config = dict(
    vocab_size=8192,
    activation='swiglu',
    positions='rope',
    rope_base=10000.0,
    init_std_qkv=0.041,
    lr_mult_qkv=0.7,
    beta1=0.9,
    lr_head=0.00672,
    decay_shape='cos',
    final_lr_fraction=0.1,
    doc_mask=True,
    train_tokens=326000000,
)
Each number is 500 + 40 x the weight over its row's rms, rounded and kept within 0 to 999. Layers, rows and columns count from 0. Numbers have three digits each. The size before them is the row's rms in percent of the matrix's.

# o: layer 9 attention output (transposed), 256x256, rms 0.0509, rows 174-191,238-255, columns 128-191
# v: layer 9 attention value, 128x256, rms 0.041, rows 111-127, columns 128-191
# gate: layer 9 MLP gate, 704x256, rms 0.0585, rows 0-48, columns 128-191
# up: layer 9 MLP up, 704x256, rms 0.0586, rows 0-48, columns 128-191
# down: layer 9 MLP down (transposed), 704x256, rms 0.0586, rows 0-48, columns 128-191
o174 126:489478561482577575529490519541516452481546504544448492563495514500466456473588503419457489495583568501515482464515449511427470492504510472525503505543533501433452414513499507504502469499516636
o238 101:486487560511544544547509507529495418467536476520458499576523481517424470474563504453453492500558577492521500461505438558420461521493488459521500525527556481419454410550508518505513478490507631
v111 109:568557478498502471474520454483510496517525478524481524588530434462496476538427543523518565492502492448526535489511450365512519525446510517554505525575501478509547512453532474539524475497474494
o175 126:477513505447446442501456439553464509522504525448500488465450517498526580487505523541496471529488455511510504454486477498562526456479456423507525524572522521508481561501514477421504545468500452
o239 102:475521483437476470499462427537458509521504526470505488457459492491523578455516522527487499545491454490509517445494505463578539446465437438509526542590508532495498555501484496399499539493510476
v112 093:535492499515460442466485485529449502517489535544481463547538521555542477487476465481519508490570504513506580438481526524485447503452484628537510514509511452470470397528513461510521550489534429
o176 118:524479469513525445511499530586476534542461557427492534470471440515545577479507480530552487520504508521421526549535556521494484441526580469516479458512461512515497542476499547558539483440440517
o240 095:514482447524476442513507530592485552534446573434507522482434460490569564482517499533568527549494532518409499523541560511514510439548564460496492470511435523503503543503496543545521476457454570
v113 099:544506527471500493548450490497546545423539462543490545449606546470505437463490511473449464569489491482504453480515441477475478481502539500542537463548505492464482505436483514520496497485471447
o177 113:510452448529510492520503508551498538511488471525529453574532516501493515546468532495484476499499497494461501476490514455446509499530467481599453520549432493507459628465468556433450527472515496
o241 092:506465457492513473529485506567513566510510488514518453552514511500486536566461523450477464497526486473445524455480477441481469492500460470608464510527457472503477634449499514430438494479495491
v114 111:482574493477514497462506550506449426553536441499515463570494508567468496497432518489464552471510485445450540493562485427493486483582462429488513445530499563487511532512506516477473524509530545
o178 131:532525459496432446513517489479476498401554500539460545543537500480582498438463502492503521506483498533596527497489600519538517474417516641480488527517467469534502398477561478564451476454520471
o242 103:501532457500466450489493514445479460422549510537458562528540512489553471433437503471505521489492501558609538502496563503525505485410528590464464518522485473547508392459565453534470459453499486
v115 110:539519490560485520413444487398573510522501589503433454533449510467500490443508453539518527522556509493457489618494503522453496465476486449525491525419520477589509574522522521509517529498480518
o179 133:541525486510507476467464470488452541466479481502516511504469491471403501514641560554513468452462474489613529430493560453499452542441407547508471422508473562420585497521456491481493469517516539
o243 108:558532514510516477469454455466482497466475494486499514483456500491408507508623547561513458467482476490613564416498556443506431531470422556470442429516447533422589505470444496466502498522497567
v116 103:476448568445413509496524484480576476451498501537552486563531499440502490532573487491542477503511452450439525557528487525538514502501484504550517554549416498528511521382543543524463525420506562
o180 118:556454535560502439515494532540492503566475440427505521487512516508478551488446535561438511561488475454479473486511471479479542535468480474513467501508457540544530462572448507494546500539486503
o244 104:545456541538504430516498531534525502549461414423485512489512513493484542494450532550443505564502458459482484496505408471458553519448464453511471494481466534550519452548451507529568489528465479
v117 089:453513438509562549494446487527588490536491547532580459478477483435528472484481534509450472444525519522508527550484508487512489493523504536572495500535417454412506539530535526476565479509537525
o181 108:509500571540495431526504507513542464506516487525528519503554435537485547495483468446510442539492472488441449467517448472400525535481493490566521512511530524503575418462514485529582484457472460
o245 089:502516550533488463542477498513540489485516428503527527501549395563508535503503471447510445571494482480442475451501449474435521496479483486524527524511525469520579440465527476517540522476481463
v118 109:503474480523527432524492536508533545570471435504403552501490539510468488466445496414559500528475504485530480508518588465532522400447495452515535470475517559500477474436492437530425499506592500
o182 137:500535417468550560516478518446349417484532530473523516494516510458463590507509491471464552568478536567452488505558552523439535519577518510540480490467490408520509587551505498423539494477512576
o246 111:514535413470567556545467524425379425448513523467520525469491539443475574467498489489458562564480538559487491548558537519416532526543505502532461491464513419523519576571490483467540482452531587
v119 101:532457425450558463416499521564565455480460483505558546489456514498479517494513516517518490451472556486460474476532506478453475440504497479551503489472471410518503423437486537591516506483567560
o183 123:560568531526497495483499456479533398459485523491468440587535436507576467491546478518429447466516500512476499468590499542456537589601496505539572483454482524537497410421483456475499419447458482
o247 096:521577536556522482506514466496531412467496512477471436586511435508553443468568494523448444469502519517471487436591499558474538570588500506544575494444462543533478426419488460490442395461485468
v120 109:515558552540561425501442500428532497516453583410481481500605455540528521492464501568484501511485474475487462521462515466509524515508497371470525514480519521559560421499491416490522539486514578
o184 127:500433491462464512476517468511517473513517513532498465470527524480467541523622581518469539487500523495542500550444426494424530527552648484490512429510535495528511493466532537542488441432494492
o248 103:494428476465485486477514461489538501511534527516525462472534524437462569530645559483469558498490548503529512531488445520431528526557649508478482437493548472551532496481497497525473451437487510
v121 097:510501511470562502553593483473534471504541522523509595549542499472481545519473465528534499558541534491515487445515496460485473494449592496501574449550562532484439515445547461448425482460494517
o185 121:508510503560487473528515607491450574536594519448556479511549520437571500477497458476495494547506492518483519460572528464578511452490473434555501603467500520578468514560421480485481489502539493
o249 099:520510474552470479521500568486434574522568503451533442519549509382557516489493477466501479555493503515464517474554517447559478468486483443546507597448494507575455505552420454515484488520530473
v122 105:532573454470556535520396487546501492536583443485492519529522523539568556457490564568442460481427436503539527526464480543493455485497531460462511493478484549420480517566510455458481492443471603
o186 126:478564493490416545517539458534479537447540503558489486555536490474495486449532490409587484524461488468457508489479562456507550470485495567527560497484559554524488550460623489442491502512544493
o250 100:492564513498433574516509470534464539471532511569444505539526515499490503430543492409579483520468471477473512517470546483493512461477501544522559519485566554521523532466624487444494495493499500
v123 108:420548472478472426438374555468535504512497476481566463608508485470486482505460502432466528431382502478504496460467416508477504570534524578521544550458553489451498473450497476499478473458523470
o187 125:451529476524483473442515515563505502452573524536435524421471509471385620522501465492492443525505497509527527555503468568455556475483523467431455526492494511527499516505497561552499450524456417
o251 102:452541466523483455436482518544508495430552497532453500443500498442423620526495470509501455514498484534529524514486462544453551492498531463440489534505528510543490503518478560557501482518469451
v124 105:440448596527502461504448450505513545501530507463591422539515558429469482527538456501504474477432446544464476436487525557510499526491446445556536528536575480518548517425495499472548427469564486
o188 123:451566507473526513612523475544581438503509575465530495482478534558509521506480453500514498490551464515443516500466463604513544544515463497508435458459525459459502500489538527479532466538469447
o252 098:459553531476487491600531469553565444505533571478551483491491522529512514472444430536561488453527480505447511493469489592489512525488448487507450445457505471443532487506521536453540461535476463
v125 109:469484549486439502503468495499425491547422516557469452439517518555506516441518475501562520516479477451519565518562511424477462579499514455492506513521454518493552524507563530536577532475550533
o189 133:580398489588487552499504485490492514520444468498471464495438520506512456502452509561475594536504470481483506528480502497500532478454538449482483484517485529555463427436473431492533492504446489
o253 107:621400501598486529523521484463504506526436507521488460478453508517486477510475500523510606536510454481475495523492486506478518477464515427486498490532478517564469440453483454494513480494441500
v126 113:527502540532623489486504490522463499576498507507549509559512468527460472462534389508545491431595441543560541479511490506467500401511479523486538511502502475484446505414486432544521515444558528
o190 130:500487446466461445467489558535550529434487585438514442507538488493551508461519533505494491513492451501478497489495481544479470578488433436474531453518578422526461481610550479484518427467495456
o254 111:480488427476444468486503528535545539450519585430507454507531466476539516476513557513467500519486446496522506508471526555482442578503419459456523449489573409514451485613525464490524456464500497
v127 099:452516458486535553498550508481400416456528451537424550477513477445545511491473601497488540526400440498546489522498526483492469482566496537444511435489444537453469555500500472471446501541457468
o191 124:462489435485473430501500443559502573512538426613517523517478519472507508516471448484527454454466494481514488488428501523570470458405443439513457477506567483504480513530533484556538453520551476
o255 097:486514429509479459500497453558518578500534408624519539535461505462496498530441440514525493484464481491499475491450484509556461446398481438491460458505551477494503507468499480551544467505528480
gate0 098:488529477489505475465457599560560511530455544450488481506560468564492513517479459510435520519520505464429428488537515550478481447554541502504535517484486486482487545466506452479572476522467481
up0 098:523556509491511504599563543415499512486589478445514519488521505518473526538530498524521433514465462466579476509450496583461453525450464491519522450487518545460471508526435477531530492508497511
down0 098:529507493411512559477459491472459496560474474485441487514452521440492523492515491504510526452484570467476543489560489425504499509540488562477571593550533458486580451542469435535452449508489467
gate1 098:498497513455587556418492516527577475519466531519496540508507484502520504444512498502426460583503520511471482463487521522574519519533449467607459480511414471436488494517496467498453555509482510
up1 101:555556543519441449571493463606518503514463477529561504490502491457545486532543483457603486502562472508470499551488497552528491545448519483548490505516587477567459494485491460540514539491465540
down1 099:509462560484565506533600593508457469491525462516499523478486518517514512448447488586437534445492498468511489573509423481550535467518530528541503472510494506531469556472532472512566567445428478
gate2 092:468524421531510490462527442494490437509560496541599508432611458494477551584537521520492547487456536521508447467498554467575501499470428548525498519528421525494563478517446548474518510484492480
up2 098:496518530539515463511452523507472502480483596424457478559531507496517499557525455520532477508556453503472532546462473525446527543521548481541525511442432478518521442535501516470586582475440519
down2 095:442497436432458501548513533500441481525529487534498425515522465484494571499503510450561492491503516496510512524584478545478474489511523544513508424551444522453562537554486469495514558482582504
gate3 100:507614490453518481538470480508458464534516540391474582493523502482508553511495475593570593496481474486498498574414444526491519529559438467512451506505493502482530448543516507459475523497450525
up3 096:478486485489509523623524503480510497479526464495498481486485442510474539513448530469499424474485431468513502499421485382483463563504510495481469505460507435601473472531549485457513491517589525
down3 101:476406516482550490493508536522507482537477561492443463535446477536495554541533439439485481551501502479431455504584493551520501538479418449486500455507511481515519561541559487582508425541494526
gate4 103:454453573572492493525487483429504534522423551490482504501468509491480511503514468585533534522464423562547531477445443435441462513494478573527465539444495482549507568373533525519475566522544535
up4 102:410536485528494480523498463588463484521491440554512535489542434473507502489504503440467575504487548525553460509438525514561502566469480472554473497474536587519457521560445492478435541453503496
down4 103:490571482459468503527476485498532532514500511491547526498479493508486407507538475462448463497482483527523471488516417508582499513551444473508494530483572482443531530534507451570466427459495475
gate5 107:559469415512506532489501482475487588457529498535521555456449445512479482508507498591501473431515478467518566468530479526519544514465515398477459468526451418545499506476497541580532478475493500
up5 099:541514571520493495499544472461553555519450541473559550460580501429467544473476437569563483412461413459443490456407452489502537521490555519456417511543458568503537439473490499462472537579550511
down5 100:524472546497521497489489512570443525514518495544427420512521549419500425464553495481511505545561578432582507539519503464558582579488515533473534435560495470511473472531548520478528540472526547
gate6 102:524379578478505469543502533519559523565424530562495479461480469505493476502505491563488446515473446511536525463546496518493459522521504441508499515458514512583456460463518493542511457448478508
up6 103:490519553551534425529439545439515518485516512567420471474431547453490507426503499499585446511529479524542454473494551440489490522559596566524514480506501604498482433521452534531461555441432491
down6 102:519502472485548481428477509463491495499540524490521531439573508452448561440538454510478435523526484461556503471517465440459498468471480499416523430461470511467514527426467495511543480468548410
gate7 105:431542510485533542548477471504509438536564525534460544504527457466516522594538539482485513521444543517506532495452488517538545542440486467568541516508451506450511497569487548534473471556448485
up7 104:474505476460462511419491510499546540482494495515501550520518523427532508485482495513518519472453546568465525576499463437505525429532445483537526502503531513549551522525490443469537443515548497
down7 103:440419533497526533556551537478523496433468523541423497503515464521521523528545497471514531506456414462472494509453511550478509470490547533475506473485554540488512484461447442584492480523517477
gate8 101:460439441467529469474490574512480498514522477529475525532518559483515430525522469473514474455526489478522538467536442498599512597489494470444454515472497490520550546510505475503496446508557522
up8 103:531448593518545498529504512443545497392408475534531490505551486480409481508448474625508458515459449444531579590495487472475544539471483533437459444506489434513533475510480531535502504504630525
down8 101:525540490578517505582457508491505510582487518504545518526492515492484533517460434437542474566539547534532460400505479506548472504490491464539532471569507504527538491494507510496577558515428477
gate9 093:459460511484478553446447536470449450485481474451456566562471504511446542401547517518508415478503539457561510520469449527502430486509445536526494551470370487495528518561492478542445537418520471
up9 094:466492443470510508500408443530491493457429472495540580524558486458471599550532497531500478518484608474475509468532490479533556513521542514491575530475515469535502472459427460545510555496518492
down9 095:498537511508462494517504515527474495490534547535514460431505460502553468494525477439504551510553462564507505499498485510439478512520503488502474403513556598464578483614532522474525556507531555
gate10 099:518503518524472542530528531524489461500532455477548489487483489525558445492557513479419491489577443501482367520424501533419484452469467435604517534521612534488430503519525506464474441448431446
up10 102:469410507501450520511482519535588487475480506504548538502553544414572468531484547521487529516468485438489542526534489435485500559530500483459525525505495536557484534491564515500547485593539537
down10 105:480521534541526498550565533508545490517496428445487511469483539550511515472557541516511524451553457430494469543542484497428514489495521452533455525526558494495485524513603534424502467514524454
gate11 110:491488512487527501444506532455481502499487528465431486559543477454473500535535442473507580482539470439530548487517495459556529588448420585513497493517488455537530472503536545517561479513542551
up11 105:510465490470556475539538461501485489489474519469413538524440495555483540563478538473538443529517436463552568544547525440484555495492563447580513450479474459494485485505462457557495492467485455
down11 105:456520466535459506490490499441540500469498509536483516509540516462489542521556497545576485527360454420477487480493466496540581436490498565513479490491583469527545506441527420469497560502528486
gate12 104:489526501463430461459483502520572450460494537441500428487453488452538523531450465485434496411532465500545511437461417431448489433453511510494507571482513476505477471595551529525586464475509497
up12 107:521485505584485519503497391542461492504550525509516521479479486520489553559531484483521524470465513496433544444521471541512429465555518529496525552504490484452432496477516483554542462529554486
down12 103:537464571478562481531525417397462518492475480482496499463530448505484486533485474459501528530507492510537541523500589499535550557496466505527476523548425441586523540521514517531508502469491464
gate13 096:489512511506476511521550497525484543475496576510468489480528464474472504483520408556462486440573460583494547470512527532492562487439526485554529442561484448542494501540539517419461457539451496
up13 107:497479507478529456516470551502436471509451600512495556557566472509413464490527433508556568504466543436521559511502559512539548515578536496543501461509527498454518494434489544453551581538524469
down13 106:470467484513514489492510463527509473486419525547543452487527481466536562491486411521496526474520510505490430405561522467500468536554487484519467509561502499480510500524520566461477528464449566
gate14 092:528506525412452520487502542534491407499501475419508419436457458484528560492562526471492465510433489454525561509487514462496495422449461508443460524524493486449397479531548504513535496552560505
up14 094:550410511461477500460466484492449550488547523571456470488470510505547502516540486421453520520433472421472499513441482486457516494484497466452490543538523561512551545577478532459474473536523535
down14 095:400441562446474509541465460422466509437477477508528511454464495556457469545495515501522454501521557544471434552483478559512526584500485525528521532533506479448516507539502501451518609488486429
gate15 107:536476525560474477527475506534523466576468465521557512539484394508502466534556457526526495485598466488567484501488464553495569509491425467498426503480433520534549564457574482450480529505607468
up15 101:540563428537537507446538523536502492559375594496496580534570538386465472550539523509484586497454564504540528452489486578559495429523468513520504528522468612396502474485513501482524518457481511
down15 100:461464472533542462475503450510563446529491485523473520523516498487532500454594521475557414495456509462462480529506523545587531507510496448538502499516473499451459516551558464515490519507578584
gate16 103:491475501457532545553439469463501545481403510586446511485528514512456477529558491597503486468553542402521520495548490486519505531564511459461531434521554517528489520622525415432528525467449538
up16 103:499500529536513445511599470526475461518472451517518478520502496555522529488484457504533436533519528482555515428495520477471448511426515538527503489521426495514488517480451467564537541524462560
down16 105:525541574522542476470461537499539470549528523490589526572529522431474501547511476457534542448525454494551454506475512494518444473494476632467508489440564548451484589499506450537530496567534556
gate17 099:547485501550484448461511556546491459486470516533493557558514549520505493626454459532481495499508523460520473548446540577499519533504483437520404489449476525465475492585524524443420479463467592
up17 101:487508467497431554472478505499475453528499506517517430566458507498487439433541472535440566496489524526511526478534516512471451532488487570462488508499415527538561476484559546459512487541525515
down17 099:511572474508512502494511468490492542505514494525462535453482477492438498556478463472551579561575426512505490514559516564424469545524557518515512559516494526532542545507446429454476507477473504
gate18 090:416462480466452609496508501506470413515486470520540495527553506433499415523453479488509556506498587489548499474489447528557511452477508530538515458455484498517542513471483492456452456485487550
up18 093:506472505486495477454469481531520530415517490526522473533508551533520474442536585509495443477499509510475476462437525502443493532466539542546528545535588560486539502505622527465514517494546458
down18 095:447464499445497551519567489494417488499509530538479524555552479459455458494491435423475545471542460503499493490462506584533475503598476520469529434475521511501483590534444490549468475494526479
gate19 097:486565529445432514484486565498536448536568478561482504597499493525518535512541490535508485441534514458550480504485520447486442484500534528498530507473397468486528471502481501470586535511468407
up19 093:489509532440536485525552430525501461493413435503472584510512425533543435482507471530446515507545580483488458394474497578507514512521481549444425520501439523534547558557469506550493533444516519
down19 095:478506467523541545492451519574439523493493521529587427411514493464554510502492440500546562453490443557561495494438507555456486537518480499444522469536519481466444415482491483511467476494450530
gate20 105:523498495408442482418475480468521440515504488515546452507476475438510506551507509476449443471451522434479557412538466563507501526502557525453428551532530386492527513453492496485604515559536449
up20 106:518473490486459477536406549481477555504512496487401553519525550555573513566491525439495460514516504511461524429497514554499451500448508576531499532478480489499505538473472469475511520529411495
down20 103:522563492521442499540520520517538516484470503513517486541460490549493564440487535436531528481487527456449427472434480495530480431524533435459507507464467470519498506483523546489476418495545530
gate21 104:540448483467456440468569491488528618477540493455435480486502502446463541513552473517428523519531511462592562465491511535452482512515430480456501516578537531512509536542502535523469480463510535
up21 106:538502494493465456554552416495546453443474486467471503473474443514466498449516532502510484433509419525475545522525483573491557471458431501493507471532589452510493441446505485482469465478540471
down21 099:528531535470494456459440554438497492511495515555484505484597510592461497570479453494440564542554487556458472476522501496472545474440492544438578554550509543489483477564438527438511521515516527
gate22 101:489480573497461487485436527588559468460468478428521542469523526462471434549467574586479518474523507478545550566486466548538545426498508499455534476511502496553553534508488489495498546534494518
up22 101:486471490557446452476447553474549442515508496461552470495453553472495457543461435541515438478562511472488487557490429488533504460521518494496512505492446516484478517489481496489445466547426535
down22 108:457464467503493514525525479565474522487471400478543516491555569457550447504551508564490489464541515501501552584494508511535470435537460478502509487459557497451466478541490454431435532456518524
gate23 097:470504535456487515519487487546476588498465502428513500516518448472474537486470548536490501450438459465478500472508495551541520529481524487531459489501473401555452509453487532465571499425521415
up23 098:511627553446569485463483527479416536562501473520475524510476468509461512468489463476545556506475492434500461453512539520436501472560514521532486495541429495526447439487498494452508474453521527
down23 101:523467554559463573452510540480546518433496512459527496480491517434470460512511422477483457418480505550461507521436482509465426526520491481400500539540535606514575515482550537497472441495588531
gate24 102:527467572562403544464531460518532471507436527485542530480567501520501510496496494524452545453512530439451470473515417563486562414520530463491459486514492493461538471497463501473463510410465505
up24 102:504462510474503529568517489538518484504486577481453462501568481515484520494479450497489472544485461503425423421557525462517470490481420575491497457548420485480412498458496522544523516502539546
down24 102:529449561505515495454448515462459491465540534439525534465512519509486446487462558471592502440466489483505509469528500449551424499412464460435459517457544452485518505597486421483468478510548531
gate25 096:468543445493492510458527541543547555526487481511461514502470474560527502451502563526455521485518568444510524506494439501461535446490604459563445457531503498458464491442495534566478515412463496
up25 101:515480489549524506486506509422513461520511520485449606504540507539514454557463443485577406527451491518459457520478619549485522524528527446507593461523519589421550529426519420512519581545508492
down25 099:556510544487522574517499550523445546442459535519490486465446510461477521478604472553538438515564476499487549505450472496471499493494484432487530454552516497492569524507514522470472463445470482
gate26 101:501528479508488434504526466478549534402490474452494502478542508481559499480518494457507477512464548485464430465474471466492432551546464489560459569486476497473482537510466476564576537482484462
up26 105:436531503542482467501523515474473534513526484509489469430551548475449436489451512500466549404481525552459512504486466513522484484466518511529523500448533496490446559543546526481463431551552557
down26 101:482484401465519481504468515526437567447537459583538537509489472452469464496559525452465452492589502497428504546417508487529448517450461459505502499504475530530510510460441423524511524506505526
gate27 098:475472441532523463556408570529496479495587503477437502536501546498493470533491456528503543558460550418502475504603504543462540495522523453425502466538426557515581477544475539444477440469475511
up27 100:501536491601509541520543504435494432503495514440515510462501472482588495541410475457488507529466489487503474463509533475450435549530529470517527532574546493499483464518539583462481519426542493
down27 099:506512455511521456560495478512539586506504491524489440514424477456475460477554531547486528472449487474513459469454549506602517455466538547457496487450485542524513485515458512522519516559491508
gate28 099:463432543565414541434454557537512451450529494550525483436444450529489479589480556497438552425484525526479470533480459450488460468391497506491485524535515467585538527510549491553543508447507515
up28 101:544436511495370461522521481527460580462456499417481502498463501441477589586532485515483477516452454496566496446465475516446502494504473546410448481525562508552509507562467512539587559459557509
down28 102:462504484526570547561539579463467482474485450529560564460481446466461501454503504555506495455584507482558563536449520533463514511472456434390566508511567591503435484465522454462613459457542557
gate29 101:463465530504534507490537505481481519527444480508487536500578550503493483564490512505446487393559521502546524524500515457532520471542496558459530518555458460442566441447510466516473452488526432
up29 103:390564501467502480472421538447536453539506543528557517487511480480511460481493460424466492510500484529456464459499470457596465447502456449513460516512448525479471502454528495511523483571559498
down29 101:492567431538553456508544507480482556493467460474538542432584466485488442516447592454531439504523518458524505455526552494476459494448490454495546446477536431526572466508429456471482567443464498
gate30 101:412579474464513482413419512487526441545486456521504506535471507454559481507512508499535525480463614517502497481433490501510416522464473493489493551529479554515513523485495451483470479511501513
up30 101:505493514544432423519531555523468575501548444469422476469592522518466506537489508507473462516532461519481533516516441594554470501511497433520524512546492501453495506501489488455521498457500494
down30 101:491416549499514481479448521551568442479542455500459487520457453492519501471510474445563501487535553502517584506421582525483476550492449478439527539523539499485547574513544498537508528509465460
gate31 099:488462529495460521574559540540504496398515412523470471500541454537475499493481475529565504388497512513576486469580501471457542533494505501465539482561552495456544468485541462469558506526504494
up31 103:549438491488490553551497523541522510456505523513488516533590446445565518419620485434464500435550456525495456490502454479412516439599522494490528530515564540483444512451511560488408481519452473
down31 104:487506529543513457522497437458513522530448534469498579474472566547460516518510505576538490468491513510497443452532466499480531466499553425519454459441508555496571496493488480491504571467502443
gate32 096:484529494490489517430492500461513498539532542538487514552521471444528513501536474494420546575538538493509494550444482516439512517479477486495535532497532522561481496477498541514476508526508486
up32 093:566451523501507489526480540478485485540550540492544454501523511487524468560513570557501412489521493523533494541449484512484470505569423475490559557522507497470494455556529433496535521516501490
down32 095:538514508497502489472528502475512507531476463535454455505455482520453467527535567502529456442527525484472491461532563553504507516474513496561532418525527534482508564519567463438499426450418560
gate33 105:481475460579508571525442539505586474451508453538480465538489504454504496484537443490476547431507436466460492463563539541543468513547496479490492582529464486550544513443515532513501467474499481
up33 100:565525525491547502458472517519525523490494563500514577492415498390520498553522554503461521526446457491478513514486459461487552444567466493525532465546498426542495536495442508577569553450498489
down33 097:481507420493511559516421495507459517580514527647557460481528520591477510490536505492525429549534457505559512515464544535509515552435493469531480468444515580527489524487504507473460464467552477
gate34 090:447543478627495523459447503470495548514481462528485520489490518470560433503535431553517438477428537457509508479500467578504512448556482564535542511515508551481560483472489440472465434523426507
up34 088:511480490582513498476483509472504524442560515448445496551547550404495553541475454494453490527525544493544487422655559515590546528514516485518529514529489454576506542526524434569457472533486523
down34 090:574532494413493521514596533515485474537459441485515504523464459490471470482472519411479480493518463479497453563468460491512478471415498408509432439521552495489538442482504590432520508496579534
gate35 103:505441510456456442509603594526621480572500472568505491478488463495537453538524526575460490446478426534546477478522495501468550511459482462481415506461512480485498526497561491584509488482541544
up35 098:494581512528510541504448521476470490554512533495452548563522484473408492494477485511541564488535522497512454485529549505500522531512483459529477538508492515497586447542489471405558499473430405
down35 101:503450517502446518458532510535550519538330493552475527472509460443413480550464451481492482496490439542557472521476449442477530535468407448469480531501435537494527565494534488562491522561495491
gate36 097:571493416511521458538512567521566482511542500509541446528519473489527528481570482521471481482457461448414572484472425583492468581432462525501520561366482445534458473495576450438491520534557521
up36 103:455507463507492480470499489462509473515460517516499588490459513434527519399494491452569531572520464600506563484509554489490564530538596517580470504473464567479523491455478487454457521509472449
down36 101:504483579569448540556504498520479476522456533486407553462442453526508432564517430554565522491476519560480491505504464472457514468454537451461359442559505481482527456492477494562527503513489498
gate37 102:457498567444443545517456521463501492518490442486526508508480474448546482466521505594520425496556496398519530497524497464524512474541507457540498510486544441539445449474558492506555498473474496
up37 103:475559562511508477524481476502511432490543488485369514560501481561421506472466423404511472464499477466536472493504572477481435473499523399512533493515524504486452537563362448463503534451447519
down37 102:452556469502528465557463447536458508535489535538498422475552462535489502506471454479551515537587568505489511452507483533489475488481497473474429510437487512519480460539464450491561450474581496
gate38 100:474504466523474552419496553504474488593485507544509523548449418504513496507493482507566550520552489579443515491512488483507526475487478504519554496559486484514477428503457470477548491475489495
up38 099:456497512455527467475514445546492540535487479475451551477468482538483553526543443475463556510487494464434531497490484522486512440520505474536473465528506515571513497479541474487499509525545478
down38 098:508556508477476516454529514504500459461487534552432490525543503517484394563473567598549529514478435487496443495544491446489571583560472491487425496471491514498540510522463478505501450470448537
gate39 098:503481543531484500466413586473445479578563487467556518548501482509482461500509482509491598509555520503558502513523496451471487408505520481532496480495505507447586414518510494532514504467408495
up39 099:474474509472508528519513567470501482497473494495501461446562532474435422457517441497525514488550468488523500511427464500506491499412521408427471506508498480510498564466525533514488548519507526
down39 098:509413534509494476569480437483393524479577561506514569473530467509471549472462500426526509532467493500499425466496402457496420491506495510524461491485546550437518447571521509487489543488476498
gate40 099:514554568559519447517527530519581514507516558470551621463494470584537485497487423450474521537528467521528497484435549479456471518522528537571440540516536517563483476570518507522464478558509547
up40 104:567410484452510512525533492478563492482573564524515533545542507540495466583582474477570447515488453503492570577504456499419426527493520485461511449430462502521570478533561382465533472566550550
down40 099:528545432503469517545486487493484541466479407473580499537484490482537460498466486478547459549464573489520479471493454508496497446534487492432536566440531524569557519518478500575554526555596534
gate41 098:457454531449519506416574522419444492544490506466480424450494525496478508507524466460483507479519553504489515545516475476537554549490457499514485559529486467445470470501572481469462481521512550
up41 099:489527489534403562519510505528468476552532630484435522425514530469383492439455436488508484482441471511445514486489570507579561525476521536522537447524445467546447499507485456508533543433541521
down41 100:521507494470466458471440540476483461457488476505581467555552486537536517461482485419469466461526502468578539518550451504440482467610468538478523479512492480480511493528542505527509509558588492
gate42 097:534532478548496469524480499476483580507515489474465440542461537526512494475515493506457567461464497481507468485541500442447511541534500508442526521445463495481538505522548535608421514530551511
up42 094:485488574495438548415538419451497503510559538452418551522501481510492526495493480497484508472510454441468516478468521527555441470462556496557463485538485558461511544471536458509559477497489508
down42 097:479441488524537532474452602459458504474517476485560458481501542469575487447527467509478586548382544539460468468478569452494516491588508509476582514488433488503478450501538467516487545563458516
gate43 096:512496504482527460503511547495560472470470528432461485563534530551461501542501501473467451500540441504471466407498496490556533449497429550490480556473546451469495520471548427486493492470532495
up43 095:467463559476514486534461470525489393462483538472488541539540489552486480548475482493446498500489519549425529502528502414423526507485539526551442505497462507440503488562493485471555521511532522
down43 096:499495491542491531460513561486540525538570459419524535578439537458506546487554556471533529485551472475480535454415547467496502495502475507461583525449516513570516540525541431455443516545490490
gate44 103:471479433568460572460509493532578449579526529520500498475458511404457479562520461408554488454458530466512490464484524507516511472545455497527500490497472548466488505508539534482513440482508536
up44 101:511497507474444455442545452533504486499495435523493543546369444495472501437482525433503499462532505490541516455468514525474563546474445534591490487438550426514479459463489453496529518406476527
down44 100:505572509475543523480448507480570511540548493532497460460513498493442501538510463539493473424500470486511487600433446486546495461470610489438507480524460513505452534436530479549504508503549459
gate45 096:512445466405495601388573576501521472503491493543493484479498478478539405523503447511528503489516457542495537449469584526561526513481508423471536520460465510448566516478540433405554541498513460
up45 091:559547479472470562569548452460496564519565547512465557563508450484501434459562518517525512542521502540469541449505517566465514544530460457569468481462515505518532466516456471465504511550539431
down45 095:477526502539522430565442486550478537471454478476529508483523545454487566473511562503474458444441478454527432548498461452507506456540554560558431542499560444512463487517551520561481467514505542
gate46 108:472470483510434453476584549481559479503508505459499399451511480516485493476529482465472476442440502469510563499465498438486463448441523449392457532570551459479455420491499528494519499506488557
up46 101:519450537509536480543498514557544476465387491465458544522543517445539524582530495510467528566502517541508439561481457600550507539543493511481470515487544487547547624543477514493455500493484517
down46 104:527569502517525486509481576487444458584520513509544501472526450392513552475580525494563482499445506527473514504493515486550529463506491486539525500546485502445501440458451580432533509580506497
gate47 096:474496610522439478435470480503515469517546536481467503500485434569446565468552517538372479493485594436461535523499497498491431474529495555478525571465431554520499543513458551528488475511522473
up47 097:464531484495539538494481512518488459528452486501507492437543464409502547513520532523545534517511506471500468480444494552608561497513549510518495520535483498519536423522509506456527539500551531
down47 094:446477525493501529517547419507540442441567470472520474537463479468509496530479472462519396518523569542531483506472560512545501547471508544518519515447462585434465549517567476495535507507509504
gate48 104:557472412532515530443464513502516495444504531449483519466514467546497460489487467558490481525542462526490482470538452522539534604479481484501503456480440443469440470502525552518566441497449414
up48 104:523510526494487383443480559479567533514511481486484508428433479455519485531578530399432457471450513452476527505473508520502428463570528462446506543562558516447430451508512473420513517553508539
down48 107:482525509488507490490495498530481498428497447508461515478432581490476430504597508484503540488539449454479486478501537539402521419508484528538601478505586519428569488484515525553508598512473520